python train.py --n_layer=16 --n_head=2 --norm="layernorm" --qk_norm=false --tie_embeddings=false --init="normal" --lr_mult_o=1.5 --train_tokens=128000000 --dataset="wikipedia_en"
Each number is 128 + 32 x the weight over its row's rms, rounded and kept within 0 to 255. Layers, rows and columns count from 0. The size above them is the row's rms in percent of the matrix's.

# layer 9 MLP up, 256x64, rms 0.0586, rows 199-251, columns 0-63
size [107  97 100  79 105 113  96 106  93 119 102  96 107  94 132 102 105  73  65  95  99 109 100 109 103  84 113 111 100 103  96  70 118 117  76  94 111 102  87 141 116  79 111  91  99 121  81  82  73  93  95  79 116]
[[148 133 121 129  98 103  99 147 124 119 164  67 109  96 142 118 126 120 124 162 160 154 186 148  69 110 179 119 148 199 124 116  94 108 149 114 124 118 106  97 123 133 107 157 205 173 107 142 117  95  83 194  64 121 176 101 141 146 118  61 123 183 123 140]
 [114 146 159 206 110 145  68 148  97 131 169 117 158 152 170  94 176 138 129 114 145 132 165 134  86 131 100  60  90  57 109 101  88 127 165 128 160 119 102  98 127 109 140 149  96 193 126 125 124  88 152  68 117 179  98 102 118 109 140 134  84  97 162 143]
 [117 100  88 132 162 116 129 163 128 146 135 119  99 135  98  82 135 136 147 240 105 145 146 145 116  71 104 147  89 117 119  99  89 165 102 160 119 112  74 201 158  62  91 114 128 151 151 160 149  93 129 108 141 155  81  59 128 131 137 110 165 154 143 132]
 [125  92 113 163 118 110 141 125 110 130 161 144  86 149 108 160 101 110  62 116 161  97  93 113 133 188  52 108  60 141 148 158 167 109 175 152  87 163 119 133 127 170 143 203 108 149 160  81 153 146 118 155 113 135 141 143 161 150 154  63 130 135 187 140]
 [103 156 111 127 114 160 135 151 124 161 144  63  81 142 188 125 150 129 118 155 160 191 165  84 113 159 136 152 161 126 127 117 133  94 109 124 123  68  76  93 128  95  77 134 151 114  91 137 101 181 105  72 156 159 162  27 114 130 145 126 133 157 129  99]
 [ 80 191 157 114 100 111 135 167  98 168 133 109 199 127 154 131  59 127 124 127 135 169 117 134  79 128 145 108  60 188 168 108 103 128 135 149 155  60 142 168 100 117 111 142 172 135  52 103 141  90 135 111 159 174 119 150 134  78 110 141 137 139 129 144]
 [ 87 151 117 105 124 126  83 136 136 117 101 130 171  94 166 127 150  82 142 196 106 189 170 132 118  73 117 122  96 134 201 147 105 189 118 165 141  79  93  96  86  88 151  96 154 134 181 135 106  72 123 140 137 128  79 159 109 119  76 145 132 151 167 125]
 [110 137 119 121  96 117 169 191 142 163  80 136 105 105 137  63 127 151 157 146 149 177 153 231 135 161 162 122 108 101 136 140  64 145 136 118 102  79 130 142  97 118 139  96 182 121 148  91  86  93 118  92 149 174 111 145 129 179  80 159 111 138 141 158]
 [ 85 148  74 109 158 172 139 101 124 148 139 102  85 134 112 144 136  95  49 133 135 132  94 121 104 105 127  59 139 136 183 133  74  93 157 109 155 154  97 110 143  58 136 121 176 174 158 157  65 165 195 126 133 131 125 165 159 130 138 104 152 112 103 161]
 [137 152 101 156 154  82 119 124 113 143 126 115 135 156 109 117 124 107  96 222 133 130 159  88 114 128  84 111  91 188 130 156  69 121 180 178 113 132  85 149  45 140 157 114 196 133 136 114 102 134  79 135  83 160 136 137 133 159 102 133 121 133 189 164]
 [142 109 114 123 111 137 157 189 168 134  99  61 174 121 160  86  85 143  94 136 160 156 169 114  97 130  85  94 126  99 109 102 115 103 140 167  74 178 142 162 109 114  62 140 146 152 104  82  99 103 144 118 204 151 168 166 141 101 134 136 168 171 108  94]
 [147 141 148 121 117  85 153  80 133 127 143 104 110 138  87 187 180  96 144 147 118 175  73 179 147 167 133 135 185 165 144 151 152  56  97 158  77  95 130 109  93 167  95 166 152 130 121 142 153 121 145  23 159 121 150 114 120 134 132 158 143 124 110 151]
 [155 128 126 101  92 102 144 135 137 156 150 135  94 122 155 111  75 116  99 168 169 182 125 120 126 120 141 132 180  80 106 103  85 161 123 129  92  40 119 144  81 138 134 146 180 118 159 114 137 169 155  78 136 105 157 107 224 150 103  71 161 102 124 107]
 [ 52  90 130 153 123 136 131 213  70 109 117 110 131  85 106 119  87 111 111 114 183 172 189  90 102 162 119 106 126 172 111 147 127 100 135 126 135 106 112 138 125 157 129 128 183 165 108 108 139 150  69 151 149 136 134 131 156 152 146  78  87  95 203 105]
 [136 163 147 126 104 126 146 183 175 130 123 101 119 127  90 100  82 145  74 177  87 156 187  70  96 154 102 179 137 143 151 142  96 132 153 134 133 136 131 151  97  99 115 167 203  98 175 125  89 137 134  84  96 174 123 173 126 140 135 166 107 178 189 141]
 [159  94 127 117 110 168 166  98 109 140 140 157 144 129 132 116 127 131  78 163 139 130  93 184 100 133 132 172 118 117 136 115 126  95 146 140  89  60  19 153 131 128 130 101 155 138 228 113  85 164 111 163 122 126 176 127 155 128 133 103 105 147 194 135]
 [132 152  88 126 144 129 137 141 124 162 125 108 142  93 113  98  83 116 147 146 157 113 135 157 122  97 117  67 124 124 202 131 126 147  80 131  79 123 126 163  96 129  83 177 197 139 193 114 117 129  54  90 221 131 143 166 130 181 141 123 104 127 166 119]
 [137 105 112 129 105 199 133 125 160 112 172 117 140 117  69 150 145 134 155 181 112  80 110 181  94  96 158 161 110 126  82 205 112 103 108 155 113 150 170 135 149 119 168  80  81 125 155 151 151 110  66 134  96 137 149 175 107 185 118 142  69 137 149 152]
 [146 147 151 110 138 141 112 111 149 137 173 124  72  84 102 101 197  64 160  88  96 111  95 139 218  90 114 141 105 176 107  90 158 161 122 153 152 125 187 164 139 154 125 123 114 154 159  71  95 111  97 120 129  93 109 131 128  81 143 183 107 152 159 111]
 [104 159  49 119 129 187 159 179  92 147 132  70 146 113 143  95 120 160 124 193  66  92 158  88 123 144 147 131  83 148 134  80 142 127 143 162 110 159  83 155 124 150 142  93 126 160 184 156  93 118  69 169  88 121 162 130 124 113 146 106 143 168 142 151]
 [176 131  86 196  96 108 126 162  88 102 152 138 115 188 114  82  86 130 138 130  75 143 169 176  99 124 167 114  54  99 144 157 103 129 153 123 157 118  80 155 108 129 176 122 172 123 137 125 153 118  64 163 125 125 112 155  91 137  59  76 116 139 120 119]
 [128 153 116 104 112 148 170 202  98 186 100 153 132 166 135 151 140 114  88 110 118 188 137  99 174 154  91  79 114  71 142 127 100 131 109 115 145  59 134  68 142  65  99 206 167 117 112 102 111 122 127 117 174 121  95 102 133 117 141  94 141 137 117  87]
 [132 181 159 107  88 125 121  69 101 116 111 125 106 180 101 144 139  98  69 172 146 130 148 177 125 128 141 120 149 156 149 149 117 106  80 164 143 124  76 133 109  52 100 188 173 104 172 152  66 111 125 152 134 163 147 103  71 144 159  92 112 124 182 118]
 [ 33  99 189  93 107 109 136 156 141 120 103 135 143 149 163 129 172 109 122 135 115 161 149 158 106 150 175 150 150 102 139  64  57 143 107 122 115  77 132 118 204 109 141 132 189 134  97 120  99  84 119 110 141 138  63 160 117 121 147 109 119 108 132  76]
 [154 163  93 114  91 108 151 161 149 101 183 130 162 169 128 118 106  94 132 136  70 185 132  62 149 143 169  95 200 136 175 128 121  87 102 111 144  89 105 103 111  97 110 105 138  92 162 128 139 128  47  86 165 190 137 147  95 144 125 150 101 115 117 102]
 [117 149 142  75  83 114 121 125 144 105 136 102 154 173 115 102 119 164 174 118  43  74 129 155 142 105 184 143 138 104  78 104 119 160  66 155  91  75 123 162 174 187 149 174 123 130 175 148  80 109 143  99 116 119  84 145 107 110 118 151 138 165 150  98]
 [121 144 119 123 166 151 120 154 141 147 167 120 127 176 153 138  86  74 109 174 162 115 138 119 116 111 115  41 111 109 124 100 129 131 160 118 108 116  81 149 220 155 170 152 115  71 111 116  80 133 128 100 159 198 137 152 143 122  88  55 135 148  84 123]
 [ 83 157 102 108  80 123 140 166 124  68 107 137 143  94 142  92 162 102  56 122 101 140 163 127 123 106  73 117 148 199 155 153 121 195 112 135 126  41  96 116 141  98 120 156 164 195 141 179 139 103 121 120 122 141 181 125 112  94 126 138 131 110 133  97]
 [152 171 109  81  99 115 129 159  99 114 150 155 128  91 141 147 126  97 128 171 169 160 153 120 137 100 101  73  80 113  69 183 144 114 126 193  93  87 104 158 122 123 109 114 151 108 147 111 124  83  75 136 150 148 130 135  72  38 159  66 148 117 122 101]
 [101  97 160 164 132 152 159 165 145 183 146  30 128 138 143  94 122 112 140 165 107 107 163 126 143 136  58 120 175  85 165 144 100 104 105 113 106  69  89 126 171 130 131 125 188 162 109 144  86 120 169  80 154 126 114 125  76 107  88 101  86 148 137 130]
 [158 158  84 118 116 108 129 133 117 141 125 130 117 139  78 114 140  94  93  80  87 155 113  99 176 183  53  86 127  85 126 124 130 132 128 139 101 129  73 142 110 119 128 116 103 165 132 165 114 194 158 123 155 223 112 106  95 115 142 135 152 211 131  83]
 [ 86 128 126 138  94 126 128  92 145 138 153 128 125 148  94 171 164 213 134 116  76  58  74 137 108 155 105 150  67 128 144 105 125 139 140 177 100  81 163 127 114 112  97 128  70 135 119  94 118 148  84 134 102 173 187 158  92  83 159 174 146 155 133 101]
 [129 102 116 114  65 175  87  46 116 114 121 129 190 128 145 131 130 127 175 206 141 157 155  96 101 133 128 160 150 129 143 110 131 132 190 122 109  59  49 142 100 152 116 159 168 138  81 139 133 104 123 176  78 147 107 100 139 117 114  94 128 160 131 123]
 [119 192 157  81  67 157 106 151 184 110  92 150 142 134 157 100 161 124 130 165  90 178 187 105  87 138 175 131 110 130 116 120 130  91 134 138 129  87  95 104 107  70  97 192 132 185  90  78 113 152 128  92 139 176 143 101 106 106 131 164  85 149 129 123]
 [ 97  97 102 163 167 130 156  90 155 117 159 158 125 125 193 179 166 154 155 176  98 150 110 101 164 150 118 153 136 103 131 158 113  74 141 132 151 183 134  68 136  85  79 109 145 160 130 156 138 103 194 147 138  79 160 173 135  68 137 114 110  85 172 108]
 [ 94 142 127 100 114 101 117 152 194 133  93 135 158 143 132 123 115 114 143  88 114 128 122 118 175 165 110  87 165 129 128 191 115 133 147 157 138  99  94 102  36 134 173 140 155 171 138 114  99 119 133 104 140 185 194 150 165 160 119  38 156  95 165 113]
 [137 151 141 153 104 137 136 171 191  83 143 123 104 154  96 146 122  74 162 120 106 165 121 112 126 160 159 152 137 152 116  80 170 124 122 138 134  87 130 135  90 147 127 114 115 113 131 112  75 155  70  46 121 167 201 130 103 163  97  59 127 204 116 119]
 [101 118 149 107 142  92 129 147  88  84 132 124  99 187 142 160 124 167 138 190 162  90  96 114  75 177  91 120 146  95  85 145 177 116 153 142 140  89 105 148 165 164 144 146 161 131 100 107  73 164  77 133  63 187 110 101 113 135 121 185 124 138  80 123]
 [116 126 113 180 112 124 121  92 160  81 140 109 131 125 156 160 189 146 130 107 147 121  91 143 143 150  99 132 147 169 138 145  67  50 105 186 130 144 142 113  79 111  38 143 169 116 149 124 109 152 118 174 161 102 127 112 153 162 133 129 128  81 210  91]
 [118 151 116 124 120 102 171 136 118 110 160  89 135 158 140 122 130 101 121 189 100 124 193 124 122 157 103 181 133 146 145 153  61 139 200 183 164  82 110 135  90 137 160 150 184 126 114 107  89 109 141  99 128 138 113 177 164 180 158 127  87 191 184 130]
 [ 89  95  95 133 146 123 151 165 153  88 148 140 106 149 130 108  63 122 119 198 119 136 126  79 136 100  85 148 127 161  72  98 144 167 166 126 121 103  51  91 105 142 152 131 185 139  94  94 123  94 125 114 126 177  60 113 129 154 120 149 176 192 144  97]
 [189 182 130  73 108 162 106 153 133  86 128  73 155 130  70 108 158  79  82 183 103 129 120 145 135 146 187 142  47 175 148 121 121 104 102 112 143 107 145 101 113 181 118 136  67 106 127 138  83 133 125 159 107 131  93 105 132 133 130 120 165 184 149 116]
 [139 125 128 126 111 152 132 121  88 131 114 102 109 147 156 121  63  95 178 183 120 145 156 140  96 145 122  87 133 129 115  78 145 163 115 139 143 115  82  68  61 144 143 100 191 132  51  80  86 139 110 106 119 160 142 162 157 156  71 179 174 168 143 112]
 [105 118 150 191 117  90 130  75 164 111 167 143 168 151 136 144 139 101 183 180 181 160 156 159  90  75 119 122 147  93 174  75  85  78 134 119  78 104  88 168 154  94 109 150 135 163 135  78 134 121 131 131  59 139 146 135 126  95 142 147  85 158 115 143]
 [145 167  83 131 103 139 130 171 169 140  96 109 128 111 127 123 109 146  84 149  71 160  87 121 163  87 164 117 138 122 121 144 108 153 141 144 113 140  87 122 161 181  63 144 173  81 158  83  85 113 155  96  67 158  86 131 166 125 213  88 158 109  98 122]
 [104 144  94 132  82 111 160 110 127  68 140 140 117 141 144 117 147  95 141 147 108 157 169 212 140 181 127 111 112 138 133 170 140 141  80 144 120  61 132 169  86  89 188 118 166 173 130 120  71 132 128 101  84 167 123  93  73 153 117 128 116 120 181  76]
 [187 149  88  97 129 120 109 128 139 112 188  91  91 167  60 111 164 132 118 169 116 109  98 164  81 113 137 164 128 111 145 130 110 170 152  79 127 106 136  82 115 115 136 180 107 148 106 148 102  98 215  96 112 152 181 150 113 154 105 138  87 107  79 176]
 [128 172 104 125  72 122 120 168  83 207 127 105 145 118 107  80 101 146 107 219 140  82 129 112 154 123 147 124 212 160  88 108 160 115 109 127 109 157 150 111  94 136 118 136 119 163 153 139  90 151 116  72 125 134 128 140 114 157 100 148  72 182 152  86]
 [139 119  88 114  79 168 156 105 148  93 135 169  84 108 141 113  73 163  87 116 141 121 103  37 114 130 107 127 161 138 139  94 137 209 132 123 142 169 117 150 172 185  95 183 123 117 157  81 101 129 141 121 166 143 141 118 124  54 145 146 146 129 170  97]
 [128 197 139 116  65 159 162 117 155 100 115 123 130 123  37 116 172 106 125 137 120  66 163 113 133 202  66 178 101 127 142 160  83 111 157 152 102 113  69  71  96 123 144 130 138 120 115 106 113 113 140 136 144 160 106 166 101  99 160  99 117 130 165 132]
 [128 156 110 156 156 106 108 188 109  88 109 104 173 127 166 126 105 115 122 156  98 144 142  90 147  79  85  75  78 123 154 114 109 155 202 150 132 117  74 115 157 102 141  55 200 198 125 138  83 127 127 108 114 152 103 129 128 142 125 150 163 104  73 117]
 [191 135 138 141 165  76  94  44 128 172 158 103 108 106 120 137 142 160 139 155 143 150  63 122 122 124  98  88 183 104 172  79  91 105 130 104 123  92 111 166 141  77  77 148 104 129 108 170 123 135 178 112 174 141 145 113 131 127 114 132 195 147 104 167]
 [114 117  80 131 102 118 137 136 127 162 164  89 149 133 131 113 127  93  51 174 168 207 185  89 119 129 113 139  82 152 201 125  84 129 142 164 140 123  99 113 114  56 183 180 161 156 130 148 139 128  90  98 138 114 105 163 162 152 142  89 140 135 147 114]]
# layer 9 MLP down (transposed), 256x64, rms 0.0567, rows 199-250, columns 0-63
size [141  88  87  89 112 114 100 115  86 100  89  87  91  93 129  80  91 134 127  95  94 118  94 100  93  90 113 103  99  93  92  95  93 127 129 102  86  85  91 152 111 103 110  83 100  97 123  87  97 101  93  98]
[[174 134  77  70 167 176  92 120 113 128 157 136  66  44 157 149  75 114  90 174 162 119 142 100 134  99 153 119 169 128  82 123 117 111 160 146 114 144 173 111 116  81  92 134 146 173 124 166 166 109 123 204 115 131 156 117 120 125 153  77 131 125 151 125]
 [129 129 158  77 182 115 143 101 117 170 142 127 151 137 113 130  79 106 118 148 144 144  59 134 148 130 127 158 155 178  76 158  42 185 136 139 116 171 201 123  90 111 128 114 122  83 129  93  90 133 100 118 123 181 168 108 171 105 116  80 155 139 134  86]
 [123 169  84  69 112 168 120 129  89 111 106 133 177 147 151 166  88 120 118  63  91 131 163 153 137 194 123 120 169 116 155 184 152  80  90 166  83 139  85 144 131 131 143 156  93 152 121 125  90 105 104 134 166 128 115 196 109 116 191  77 148 104 138 124]
 [119 140 128 103 147  89 137 112 147 116  95 149 119  79 109 121 182 160 138 104 117 133 132 161 126  72 187 174 177 120 123 109 126 149 154 101 175 152 104  79 137 128 128  53 163 115 139 196  70  76 136  83 149 125 101 156  96 109 200 181 129 128  99 141]
 [127 143 104 108  96  96 111  83 130 159 137  69 184 153 117 153 144 152 103 203 185 115 127  43 135  91 128 168 147 120 143 165 142  90 194 106 116 146  93 153 118 142 133 157 159 117 139 181 165 129 150  82 115 118 148 138  97  92 135 157  98 130  66  87]
 [174 109 120 146 115  48 134  88 129 116 155 125 104 117 113 126 156 163 167  91 135  93 129 109  54 192 116 180 158 143 152 126 200 109 160 128 155 135 160 120 107 147 117 116 179  80 147 109 140 115 135  76 129 106  85 117 134 155 124  46  80 163 129 147]
 [ 85  89 175 151 118 165 140 140 160  70 145 151 197 105  71  83 141 196 129  74 140 168 156 168 135 129 175  95 143 141 121 144 127 138  84 180 173 116 105  98 115 131  91 135 183 123 121 110 145 141  97 120 133 102 112 119 145 145  54 105 110 136  76 145]
 [119 137  71 132 129  99 141 136 135 181 136 140 137 111 141 103 122  88 113 114 103 143 110 133 133 159 157 157 115  91 111 159 107 191 138  93  79 178 208 108  58 138 152 130 143 115 145  80 104 181 133 111 110  96 156 174 167  81  97 180  73 177 153 101]
 [174 144 111 147 143  77 148  99 117 134 120 114 149 143 132 135  92 116 118 148 146 132  99 123 121 141  55 188 129 149  90 130 159 100 113 108 123 125 182 133 106 146 135 192  51  92 149  83 152  88 101 178 160  89 172 114 131 130 223 127 121 146 133  68]
 [ 92 147 132 182 156 163 114 124 127 127 145 143 160 105  79 109 119 168 156 179 128  92 143 134 125  91 158  19 124  73 119 128 111 116 116 135 112  79 101 169 149 174 106 116  93 160 184 141 126  79  92 156 168 126 137 110 113 131  71 179 154 127 108 170]
 [123 126 107 181 138 138 124 129 131 106 119 166 132 171  68 140 162 135  89  91  40 140  88 110 112 154 189 166  98 120  38 140 135 151 126 166 115 125  88  81 144 186 133  86 100 137 119 140 127 169  86 126 168 112 143 170  83 161 149 132 171 122 123 131]
 [137 140 127 144 145 166 107 171 134 147 137  92 186  72 124  92 103 158 140 105 188  99 152 113 162 112 111 116  61 134 153  69  82 159 160 115 187 133  79 131 134 118 166  92 159 119 144 147 126 126  86 197  86 144 140 176  94 133  87 100 171 105 154  95]
 [ 87 166 129 145 120 136  81 158  76  86 121 151 164 110  86 154 140 113 168 164 160 146  89 108 141 106  99 138 115 155 191 128 137 130  89 158 110 166 149 113  76 170 152 163 163 148 143  68  57  64 137 149 174 164 109 149  59 115 110 134 149 122 110 127]
 [148 173 117 127 148 145  75 134 144 125 133 140 195 162 109 151 109  69 164 117 133 213 147 167 139 170 109 148 184 117 114  70 127 102 110  84 123 146 144 123 115 124 119 145 148  82 118 100 167  94 108 175  84  81 138  74 132 134  93  95 164  64 112 152]
 [141 134 170 159 127 169  84 139 135 126 101 129  87 137  66 128 107 178 125 180 148 154 109 154 185 122 175  31 131 128  98 102 146 105  88 107 154 118 108 123 136 157  83 107  71 202 130 129 133 103 142 159 168 152 131 142 134  81  69 162 114 105 118 141]
 [139 171 129 115 156 115 128 105 140 134 107  92 114 125 144 116  78 150 152  48 115  84 182  72 109 100  39 143  94 125 129 153 183 140  74 102 137 142 207  93 147 122 121 159 208 109 141 136 136 124 161 117 139  95 118 142 106 154  98 154 131 155 139 161]
 [ 95 145 115 113 128 149 120 118 142  96  65 115 149 113 159 149 164 130  63 111  89 131  61 142 180 175 156 141 167  74 115 173 127 126 140 170  77 135 162 111 132 156 144 127 114 122  89 196  89 108 106 163 127 100 187 120 110  91 201 132  87 135 158 131]
 [140 179 134  86 147  96 137 119 116 137 129 156 129 129 168  92 155 105 116  83 151 133 106   9 142 134 139 142 176 172 173  68 177 135 167  98 142 132 127 103 116 108 103 181 105 122 123 110 110 126 152 107 149  84 136 104 153  75 123 168 202 111 117 105]
 [ 90 119 118 126  89 120 108 133 128 116  95 137 174 152  94 184  65 206 102 164 150 113 132 138  61 139 148 166 111  93 126 111  81  82 153  97 108 159  93 116 117 146 141 119 127 104 103 228 151 165 148 109 138 138 132 101 101 165 178 106 159 116 109 171]
 [177 168 114 130 142 127  97 162 200 120 154  76 156  99 155 131 163  78 152 124 175  96 133 121 153  94  94 138 171 119 118 184  97 148  81 131 114 124 204 138  93  99 116 142  87 113 132  80 103 135 127 117 144 147  96  43  77 111 132 117 143 158 174 133]
 [182 122 144  87 188 132 178 113 109 116 176 109 113 112 178 138 115 139 111 148 114 106 129 127  90 143 107 106  62 147 125 103 174 126 129 147 122 181 121 109 118  88 162 112 107  30 125  82 137 168 127 138  88 143 122 149 191 137 184  78 102 184 126 131]
 [ 72  81  73 181  90 133 120 116 135 126 156 136 137 182 194 155 133 134 113 141 129  82 129 110  77 153 131 198 123 176 127 122  44 100 139 131 149 149  86 144 117 120 178 147  88 137 112 164 142 131 134 156 121  96 187 123 107 162 171  86  94 115 109  99]
 [133  68 162 114 144 176 136 120 155 125  88 127 112 114 112 129 127 165 179 148 144 107 175 103 207  99 119  66  90  92 138 156 125 111 182  90 139 123 219 119 139 123 123 103 157 146  93 135 156 166  90 112 101  73 107  95 167  58 120 119 130 114 135 133]
 [172 160 135 109 149 112  76 185 180  93 119 166 159 114 181 151  93 129 154 111 124 110 124 176 122 151 124 145 135 119  72 111 130 149 128  84 141 161 104 146 132 122 105 114 149  94 137 148 107  85 145  71 117 114 111 124 162 145 115   9 161 104 199 134]
 [158  85 160 117 107 147 132  95 161 115 103 123 175 100 173 167 124 160 129 142 115 124 123 113  95 172 140  79 159 128 151 117  87  67 164  80 199 105 147 112 113 105 161 114  75  60 160  71  93 171 120  96 181 118 126 143 123 177 163 156 104 155 146 112]
 [114 112 142 171 158 177 100 164  97 151 109  92 100  79 110 125 148  56  63 138 180 118 153 161 169 145 161 151  92 111 185 152 110  93 180 144  76 150 114  88  84  95 135  87 121 138 109 121 168 103 121 131 188 182 130 137 112 125 121 130 137  96 105 171]
 [144 117 118 157  78 133 133 151 107 116 156  66 126 116 146 112 144 153 115 100 133 133 156 144 142 140  92 154 167 138 117 177  83 159 104 127 179 143 109 116 112  88 132  97 193  79 147  38 104  89 126 181 189 153 157 136  91 135  59 186 127  98 141 125]
 [ 97  93 165 102 161 173 182 113  52 116 121 186 146 147 125 159 161 153 114  66 107 183 141 166 172 142  98 109 111 160  92 133 107 125 147  97 103 104 138 107 120  47 165 122 104  98 135 142 149 136 105 138 130 155 140 106 155 124 147  83 141 175 170  65]
 [ 92 140 121  84 134 102 151  73 190 121 119 115 199 175 106 125 155 200 148  53 111 124  84 140 108 176 148 156 185 131 149 100  94 142 131 130 134 101 122 142 113 137 135 121 157  70 131 131 127 131 156  65 122 100  89 140 189 169 105 154 115 125 133  82]
 [141 124 167 126  95 139 128 151 103 126 126 121 160 128 153 143 136 152 161 105 150 112 111 113  81 144 135 113  98 135 121 109  89 146 131  94 143  83 103 109 166  97 149 136 239  97  41  86 112 160 151  75 176 171 164 125  97 128 170  77  95 173 167 128]
 [ 86 112 191  85 115 178 132 104 144 115 123 146 101  99 180 137 105 161 167 158 173  93 161 152 119 125 195 141 124 163 117 104  89 151 119 118 116 115 158 155 101 134 152 132 197  84 132 147 174  99 135 109 145  45 128 124 124 127  97  62  86  99  93 164]
 [195 127  79 107 177 142 141 170 130 134 101 122 131 116  84  81 120  93 122 154 175 170 154  99 121 107 116 151 201 136  54 163 146  84 125 110 132 159  96 137 147 143 177 118 166  90 136 116  96  81 184 100 122  73  67 125 148 151 149  99 141 144 121 147]
 [131 114 104 135  94 166 120  87 103 163 155 108  59 136 150 113 101 130  68 106 155 151 103 117 179 109 118 112 134 152 145 103 150 173 164 104 127 124 199 162 126 129 151 132 119  45 117 172 144 153 133 175 122 133 119 108 210  97 103 116  48 107 158 121]
 [117 140 143  93  51 114  77 142 152  92 145 195  86 107 157 138 151 144 151 154 136 181 189 140  83 157 128  98 121 118 118 157 178 142 122 110 163 151 142 140 137 124 134 126 101 117 119  62 146 168 103 123 118 128 129  43 191 112 172 117  82 132 110  80]
 [128  91 147 172 164 127 126 144  97 147 167  92 111 132  89  93 119 154 136  64 156  80 173 124 179 151 173 100 118 147  70 191 162 144  96 115 146  94 100 155 132 112 162 213  62 105 120 137 128 112 102 131 122 160  97  95 103 168 100 146 107 120 132 174]
 [142  86 150 104 123 100 144 161 134 121  96 132  92 154 121  91 125  94  88 112  73 106 134 113  77 164 135 184 210 143 117 147 130 128 186 136 128 140 138 131 161 140 121 115 203 128 131 127 112  99 178  35 130 117 148 143 138  95 203  98  94 139 164 102]
 [ 95 156 122 118 184 143 120 150 126 101 100  65 130  86 140 143  89 165 112 167  91 142  92 149 178  94  74 127 102  93  92 156 125  96 155  97 159 109 161 137 117 183 118 149  45 140 105 183 130 133 155 152 151 166  82 109 147 127 183 174 128  95 159 109]
 [ 98 163 148  98 139 193  86 122 137 136 115 146 118 133 128 146 130 111 110 162  85 132 117 155 105 129 153 216 209 155 178 145  68 131 108 113 163  82 147  73  68 145 127 101 103  96 146 116 149 158 104 129 165 140  84 126 148  84 150 116 125  54 127 129]
 [133 154 164  97 126  98 141 155 105 180 128 127 110 107 128  98  97 142  92 176 121 107 147 141 123 105 147  63 206 142 101 150 221 107 139 152 105  99 102  93 132 133 168 166 108 189 140 206 106 126 152 139 158 100  88  93 113 121  89 132 112  68 127 128]
 [106 136 162 127 109 157 118 120 111 145 135 155  99 135  81 136 138 213 151 142 158 147  90 153 171 138 144  49 128 114 119 109 149 124  92  80 133 109  67 135 142 172  95 143  72 173 144 169 124 133 120 170 139 145 150 135 111  82  38 118 186 109  88 140]
 [126  37 103 120 143 139 121 169 169  93 142 121  96 142 128  73 127 144 122 156 155 124 168 124 167 117  91 128 117 111 163 116 160 177 124 149 172  68 102 110 160  81  87 125 163 166  68  77 176  99 153 125 144 166 132 129 151 167  80  80 156 125 167 114]
 [114  66 131 177 126  91  90 129  98 162 162  97 105 142 178 108  96 163 198 123 174 109 177 122 125 105 109 100 200  99 126  98 136 142  91 113 112 106  59 161 114  97 143  97 181 195 118 120 136  90 140 146 142 113 148 158 121 156 168 123 119  88 100 159]
 [170 127 141 146  93 185 149 114  84 112 131 173 155  68 145 133 128 111 137 180 102 151 130 180 153 157 127 115 136 148  51 134 176 101  69 153 154 116  69 144 124 117 145 149 204 143 142 169 123 125  77 125  88 122  81 164 138  92  81 122 110  95 104 124]
 [113 106 154 128  83 131 157 161 104  81 110 145 128  87  93 121 132 132 116 170  82 117 115  95 177 153 164 118 166 191  52 131 121 138 145 151 146 158 169  87  85 126 116 171 111  77 125 107 142 147 158 136 193  82 118 153 155 129 133  45 179 101 135 150]
 [167  88 147 164 160 163 135 100 121 100 145 112 120 160 159 130 118 110 115 135 166 111 195 105 101 196 137 110 109 127 134  86 115  83 127 131 101 147 143 150  93 117 111 100 167 181  91 130 145 112  80 111 197  57 171 120  73 113 204 148  87 107 112 113]
 [134 125 163 141 112 153 105 135 116 181 129 165  80 107  94 112 150 118 134 100 137 141 121 108 120 121 164 102  97 144 165  83 151 128 144  72  96 184 110 110 198 127 208  91 146 116  96  96 134 132 138  86 148 128 163 158 133 153 180 109 196 106  69  60]
 [128 110 136 149 144 146 124 107 119 109  87 170 159  91 136 121 140 117 155  96 128 157  96  52 136 165 122 123 102 175  86 140 133 143  88 188  94 117 148 153 117 107 123  69  88 141 145 176 130 128  92 113 109  97 116 137 204  77 133 154 197 196 183 101]
 [104 118 165 115 141 157 140 134 157  71 137 147 117 127 142 163 106 113 146  46 106 209 110 165 107 143  82 122  79 127 182 145  94 165 135 144  95  67 128 175 196 130 129 144  71  73 108 157 133 109 143 168 137 138 115 117 136 125 161 110 104  84 128 175]
 [139 121 133 129 160  93 156 154 100 144 121  90 141 137  91 173 192 133 122 140 125 115 119 198 153 125 132 113  65  88 104 144 144  72 158 176 161  75 161 124 107 113 109  74 121 125 126 147 150 104 111 124 116 104 119  95 152 180 180 144  67 127  77 211]
 [163 124 173 162 165 187 119 135  85 138 180 127 121 133  61 124 130 164  75 111 150  93 121 181 122  87 169 106 128 103 140  66 134  82 173  81 122 120 117 166 188 111 122 159 100 184 143 137 122 141  80 125 120 181 108  75  98 103 148 146 138 139  98 107]
 [ 99 107 120 115 140  90 122 102  70 120 148 143 172 129 121 156 174 179 138  82 107 164 144 170 123 178 131 158 114 125 181 135 135 112 159 105 132  81 136 132 153 126 156 119 136 187  92 121 121 155  90  25 139 101 199 124 116 162 103  95 103  94  82  91]
 [127  88  81 135 147 157 150 198 119  83 148 150 113 163 136 147 115 117 121 110 113 105 171 120 130 159 166 146 105 172  58 154 167 126  82 103 116 180 187  78 103 141 164  62 160  95 114 101 146 126 146 119  66 126 128 127 127 125 144 194  63 118 119 124]]